{"tie_embeddings": false, "warmup_steps": 200, "dataset": "wikipedia_en"}
Each number is 500 + 40 x the weight over the matrix's rms, rounded and kept within 0 to 999. Layers, rows and columns count from 0. Numbers have three digits each.

# layer 2 MLP gate, 320x128, rms 0.194, rows 163-179, columns 0-127
439502496501476472436476405534529567503460470557439494485470568409573470528459527519493489523538474504530596530559466488553525465478495556519475463416559483563550481500478472481532551454499482540513530442559441459464448531490477478517473509507506552549549430495503464470529425516497461501496480529444489433469436612565601511504451523494412488466434500511559484545503479424525494557539
520560457480493532467491520462527540554529470555523469425392496608532417545400449522501510524519483496521466574485451482501485576516428473553499490464472556604532539457460552468541552490523432458504588462467479452463574510516525563475504516486498506500493478455528505510425575502516502462606495411502483543498515480443554563462536473530553597460497475503404521488534471467471486506528
517525485480509555498548509524528604551514507498510578527547511472510500550493510506522560452501558496537552532527554417452509518491415559529471544505490533550503465471450509472467474432532506496514500560548454432533499491512548574487528512484506542493550544510493559474521417416564565440555538515554463468486440461571523532479544488544501507459503593518501474607446500517528469426536
494517451472490540525524466517489557466482489513464476527540584504562513530465551467481434508515506416571486485640501472493469544527521581492442502508531486571478469444553532538497435531495477556514503479543498547529398511419583531606433498454467418519478482489459512464382448492482497462494507517563526485528535554463485541505486501557502502523468524554555468551444558524555550450539
496478464567489543495516514519486513520527435513576522471487464451505535497570485528511553527506530484551577482542451491455515471492532487463500457471513461450525503484493439523521524518480465509448522458495490429471535488537487496510526429521541489534542486476543508506502536521503446537547515461527474447498469540544505528484475581497436486574538494522450491510528467542502467470476
549490525471540508499467531487526595477529486481474602482509567478473506526569496482527438542473480463521551446510443479423491542510485530528490535466471533539467524533461484485490553523481528459511508553519454433491554484537508535434470513437549523495506495543449468451490569460467513574519519561515451510521537534487529542503545488483490476515526533464482564539430522440486500513505
507507556563464467512490411537494409635412585553506395420499421506522565541451477441512525556494448481447598549537554458486541474434533529428460394476506524448524524475486483453566524496414412466505533512518513462491453554558496512528555480502479509512431515529463512468452444493452437475536472483560559484433498458469464551651524504395545519420468541502449517576542476505590452563534
503473506464437536541434470464478479513591531491444531547535508512531488493482528486486446519548582471407472454555430498490501552507505520513548529481542494487490454529533496497431477503451485539512543493494508456448502429511495526517497529517458469514494472467486515523467500497526535480552484493497525469470492532532542492487466387459491449449466515515492488470486528517512471481507
419492489507539398504564463509490431536474437518547567455528511597471467522488535533539437529513508486505511553466501523498516510486496516489514483471502460514523547447483567481488484516501506523510533563554477513447543536447551548445490530608482531405496468447536460506478543538513435491518552465468486498453543489576513500562442532497467488471516470437451490512483577523364507520454
473444473497435564478449517500531529518517550504485539539464504451522464488493498505477516485480486541450539476555525437432489526497458493480481466496431482451519504453501568444465506477491479504538472493493566519552474512476459518484541453472496517496491498501582501536481542498512558492511473490491511520502464598478432488525498522471542478507477521529539414537500496501495471484494
499494442535462470465479503525445512496559518486575540589466476491469543514541577429499515521520505576499577516456471481556440548502498434503498556523541497489477458539462475465584502554546528502541527449504464510526449462475588488466487518510457461593523470544495555473521483571556530507468504480495491565482485507442521491505430497518532533475475504542544493464552526463550442471454
486578530515443555592448490535489477449477550512530480509472603500514464498496453579584567470454501520526516550533604440451473511494505478567496502537501506577432505417483502521467450464511437487433488499493517522482569524544535481476438441525518555432511539546485479516501537469516517553515528501559551403517524452459514532497524493565368540493548552542544434543552488579487451484453
531510521491494431490560488426512506455573450388504507495427494428404489491399453570524491472511472506543542499490551510489441455428438498573556461536438465565424418491471528457472491350546455450568562487500545442511532478485506572466499515441471532501428390523506525417529485461521464403595443492543409549536533424518433528498592486496482528500471605510472424483454440512540526575432
480518472492507510479542452503479474571487493484500402481499528478432450570593481513531424539492496597544491526505477512545453493481482475469530474506468503567508539436501496518518492492508487508489538437555463514456462451475556596478475514467497519434512455503478488533530502461465563478505521554468505444459538504555422460485501502522503526549541524562543485529478399570543437544463
535437529544466465483525407449495492563436587559549540534441483459522525523459508530475483504511499535478540546557513502554422526528482523518511462577496447456511506462417489478532475521539499490499516456512454523481467544533544546512542535500479500552524532483532449448464515469496468463506519478493499441471474527498462522572466495502458453501502532465515487518543566457536497419511
405418493478443591437489521440525529520440532500554497454446516478519527481528541545564508464577466567483494479525557492493470467548534499455528474510546543542489513493449481548483420480544496489526449508467450423598588570426483505608524436494458593534501375518612456562452491467523451517457518550481469440512502532450477534464457498407456531455529438551523473488508566533462527507403
511505496457519529504490499505469514508501541457476534493517554500480527538494469513455479464534454573574497531470508497521505502507510522528499461579520487547480469505506445529489527480532493472467485498511540502481493496531488493483481509496454550532488521498500549519536474490513474427525486502513494503509426429512537468492480531497511530515504480507531478484417512492507496517488
# layer 2 MLP up, 320x128, rms 0.191, rows 163-179, columns 0-127
540484552539471454587411507560348462461456439547501450497510508502500555485478539437509525536484526533470431488507478542470520489503586498602530481543503470492570471506475602505554545500434549497449495541465522555489614457519465517580473561489486472530474495483432491474585499518563503479518555490468545506536560471466465529465514588530546477502573477532387506541537523568570426435467
541462546525530455510517536565467448390493551493475555501514524453450517426498474462461491453475533537427450448521555510507529449495526501457553503547537507413455500545544494534513441518445542456495446527612488586517501514486486399542472482508454569515504563496557493499467433414549503560430539508421477525487566489514404485540473485533461399519490548451551464575494413487536577554472
495542483532540551527477577432473521438476529515515569433442488536529521547556541505479471484426562469486540526453575491554622553502528480479544442501425481471447436519534531518510480466508469426493471463547526594463429565468459552472505536434526463478530515423537546489519433521517450515378471482474499488475580522458582489539503562465530542515529503407443567555541466551487505538557
593473508450582568490499555545559525520515564469460529490369484469459534529502500310530511549600573464470500459535543478526485468586475515580500519479532488492425484512493533564506556508573492546510462505520478466443564576575534533496447498475539468545528522507461434542546522440482468478453524545483454432607537491546445500555556554447527584595517483473439540449512421550560491511522
471433510549496495486529501557492550547512547501606480498510494475544465463521529528478488526489527523528517484466505537427473552536478519479537538517457431449514497554483487565481494510496467519521508436524544462461527488545459486503537520487494530496439479426508427528483513496530532445532484516511532471477527545509575440468508494483460487507524454485502511535468491556530482572504
561499451509508488436476478474566487565471519510516519477499540477592487398488473509514457485463517518509395509509509497481532462463500388529519459466485546427512502443498465408452494459584558481462441432484520492471476510546497507523532533491520475524509503535517458501533480541513484491524503482493492438469489471462495473559611485468548511511526529456456532521557560449509501451534
543514522513453474471545556517415539491459528522529501548389473463498402463502483538501452495471463480496536486481492565471441483513522474500523479443499472563567443600469591506495489522529526581560518449465447544508586541517523421581438430453410467442457484440531549487447529438417493593454490488514466466518440457557492508499479560493492477529454415463543531452542505484499506523509
475527474501478510434530501537536537453484540526522528549480505564523524545539492448522544501491454538525499477481493508513484484531512503522555545524513470490466501502460514481463479471559512474508449496490492507571516505558466458502455474503552476452493574514441481491505526488465439522500469489475512498507491494480525532441549545570522481536503504424449485562511498449485534540527
484526402458559450517484469557495444484550447465522498467531503524533527428556578599488433428537463490496460452505547515442484569471472552488500481470513472504510485470447536490504481470479456468533541534479460443557474447540471547487483470508466509502498552502497463531492519543577423542545487586502575503494506474532519568502513444513523483454523518542349462476471490508477466474490
510467445506537475602544526504531489526522549508539485467514467525507526488479582494533501513452460446504503497461527491509592485481484492465531552518515470489524459487505497503450529480482517526465516506417476491506505540527447512456438467553511484476524558510529474501477530477494448550464485481461523533487512502566573491478499493547522465495482427424498626554481562529459529506504
556494480505527451507477567533493539519483511526508543521552598621500429565525526515501502522491437530506450468498520514523491471555528523477458506498509501473526541464552503505443460506462547413483590498497479526433529448510475528550492559511496586484524529501429452479569523449503515523515497481512464487530511448507529497547480496416491518542489517472538479521518495462467456542474
456522480504486497531495506503492548463482518518532485608518504525565469461524504500491571460546512581482465512562583464490491458489536502585417526546533556524412483472528502482538419602482446527551497472554515530502478514534489537442439585508448538460486509527562484487464495459582501470471511447526448446490483458508484490508527468553427539414498493510459415536527546508495455508544
500448484515523584488512468512501545492486541537510508502460465543520592504527510517513443538533501495540574474487446574562484485507559545531420536560538509463515569459505508500579499494425540456447515502579458447531392542423472462589443498492510492555509502531444562617430481501545415470430448461539542467563495554427510509530455468509515428529500401529525418466495469500467507412499
499558540493514548491508555548527512509540531508438494530502516519517499477474528447514517510480569538548468551475490466479487504460525512494545380483437487453443462489462460493434501463524521498513434535498533476447470501542505473474480546491497485465529499443465517415505527500476494579475489466510492507530528510556463513494462486427498520487499482456495472519451505544472478484534
456476486596425519555518525480461480492488500437494472523519472522489517436520442477476462455489484543520498499477429470436506489483528480529465512531494558515525453569507457458538430621450504540466533511510473485502450529488445511547511503461486531536525436454551495442548493515469506557561509570432381463485469511410492479498508501541478470432481529474442438469492530575481483483526
522481460544488475534582544595547536520581419552461430463514592476503535505470534492589493522506487544456510492507581498545482572550481538491501538564496532517452573492556532488449514518511498471586520533528449459439498537517479583440475511519560564553482523499510504555518475472450502449518410437469548464460446495609536482569463486466544491515450497581479576470592494530448478485421
463496490502505481494498439472572475496504466540542481574497462468469468516504561498535479517414522472459531517544522539454524471486515514479498527490517511477489466494452496547503472513467518498491523478497492523538526463491486493512544512546581429451547532499503490540464513474474552559511511559482501475518451568474480445451513473490555456479430473470428483478517542514497483492526
# layer 2 MLP down (transposed), 320x128, rms 0.177, rows 163-179, columns 0-127
506508455515525488502389494520498505533453524561493486517469452506510498514450537503609552439484489487480544472493504523496492502569583517503542445479524436458462400482540547526472522502482459477470517601483526452471458459498427503497475420453534469540447563516478493441523493505457498477483492578498465504465420475467515532537485535556434474534564455472511472476434610543534442556472
489551528477526523471456542534508498460457532505520463524491551550471546425513471524484497485501535497527531514551510462501477491477517533430520545517493401422476460492527567489518455520543494573574476582544535492510415530522461517556502440487480481488464494529491438464563508475480535479506497456542467485471467396484441470503515462479535432539560523452495510529520551523569531500512
401438467532495601458494554459484499536522531452446523498526505499506508489499545382511473514532512477488521463495456545439537562498515548522467467525503530490476578514486455474506475538540529516590430501430483507469424493510494544517467580510511477453475527517543543560385495506569518490503549404465583449564556501529436532532423500477506486503488381562426516489532472490527511542543
473585482529578460569507578428433562470509524487541514539476530520534445466509508490568517350497521460412492426507563400498522494491605544488568494456462457471507505523531508501441458493489563563534478550518529449485439427446482519435466497531494572515489570477513522604566542527415528474527459456476480536434490496452483474520491517533515536474517483468548523452520460524457530504508
480461532458444527477549486518505500485493462489489422521465484463481496451512422501507548469498539494493530480500460449545414471541469539504508454504509435445471508499512486503537531474495491429535513478505456444493496539473504549520446444497569479527437574449480494508513543465454432504506494498480578511518506600509482542494549492449438518503494491467503497497546504523486445497525
523475511493492496479506553522511458434483500524487528413428454561485483534459477496435460534513436472496462525506502555403479543521518452538490494455476595502493582510548426499507490551555529547490467487442515516504496538511519553402505512480571480511554527533475473502492542450486470532525487520551506512445476512537556565462513452537445485560441535498537480571482482450496558499440
465484565458474428513507436540504445581500466523490492527437498507458476487505546504495456559554465491491471574507484522490451500501513540533530499499526601501477393499527537516450448510502505564494553556490401483541528518571451446513442457452464534490484484461540556369508407445493490495534580547524493428478520457498415510473553458499520482470532445458466573583614441469504530536425
459521515504454506512543541534552623496539558460478489513538564547549542437539485495442489494539497497497545476518470470514503485535495525512485565476552479523570540503518514488458503452496513498488445513549475488464500501489531482568523532507530495567481559529565492480516413447533422442502568518490496437520485498509497553504493478436475431505529481517498512498558488564490413521473
458545520494465476526535578444477519474445533477456573494573503545506549502509476491489526565483540471469500440544518465492441487515488452418484524569543487540513532461562495466510438515545549459500544455435606499460633542505458523551509559546533565539479471445546506496465534533486463513478467474484539449541605480457530450484469502493429494473412472553490554477535531564484478575529
556547508527520483564491533484472546464523507468493450537508465487518526408475527427567500505484422466509450477459493513518436513507500522518525491486546548471455548538476419486540487553528506499546524535486490594536590565525547540475532552487488475480515489460531498512512468449492461448514474523475545490474496481549553492567578437463534580575473427526503463490517516474400492477478
568535494477527509490530535499513573511444448501443493463582499529533492524507544549500533495469487437453488487581469554512583506449492515462485504389491507441490501490548515496512481522509478543430568529559520520477531445506414545545458503442518549448522500453462426504471509534517505547510451440463489521468493469519527464480543534457431492463514489536514534486518530505482527553525
413490496575497531551551595522466502476573528534511456472418563573495605503516470514519450507382560515469547525451485499551544483502456473553442394497438465487538540418490493515518522458558487400532533415500548514549548560588401501431457493487510555519523526492448525585492477498476484506529480530562502514525565579478494570487503568539496475517519513438517497483488522443530551495460
419532542532461495487492482471490459474534543445551504509409496518517514481487392454437511486435492542475565529517473543412452580456438499487418563494562568540519494521533532558565512556534505534529503404466527465502508487496504395519551497450526413505457508524506453487438482497501504473510488504506465492438501404495494492458520532438451473455552492549539483508509543476514425460510
578518519531500497569491485485474554444536508556487504489512553556544571535518471506469450522458449543532529545524417393504527474518454466519495556526479553492481560552493496526473590393553440461531434510501529474505531511499469547493516488570511484482482482434511500505527487546489534508491489473464442463589528547515520479498497514502520504467519462503576572509470562428569552503455
519418453517421483517516509482548507533546417478523483503581462536531511477495517497572565505521507451499451470528443538471594525519489476516482546499491506521481497593510497472521535468497443494492515517540572544440470474503467484519482440502389522489511495508491545513596475524495527536495422566497435502486538490466501523542491600548513529515458465481501520412569521571546437522469
523543534586536455548513410532506551481481508533556486511541520561491522495480455450437505545540559510528533432439522480501476555449441542511537556471526512453533481509522430470608380556446493525425470482462509527509522465510573378464438518498480514499474512460481503513452465538518454546492515527500460502580557486501523566564503494441484429492464420524407514520460487461584461455491
519504525457484507491500460431501513530479504466530544534471523452519435532497564514478468462563499546550547482500547506443518521476509486526543522454501528558548535470478488502397516451462534498450514558505460471494484442473520411494546539484537465488559520503562484530449499471505563510499531493444549461472464540462521552483419477456522500515494438523498495529481549555471444474448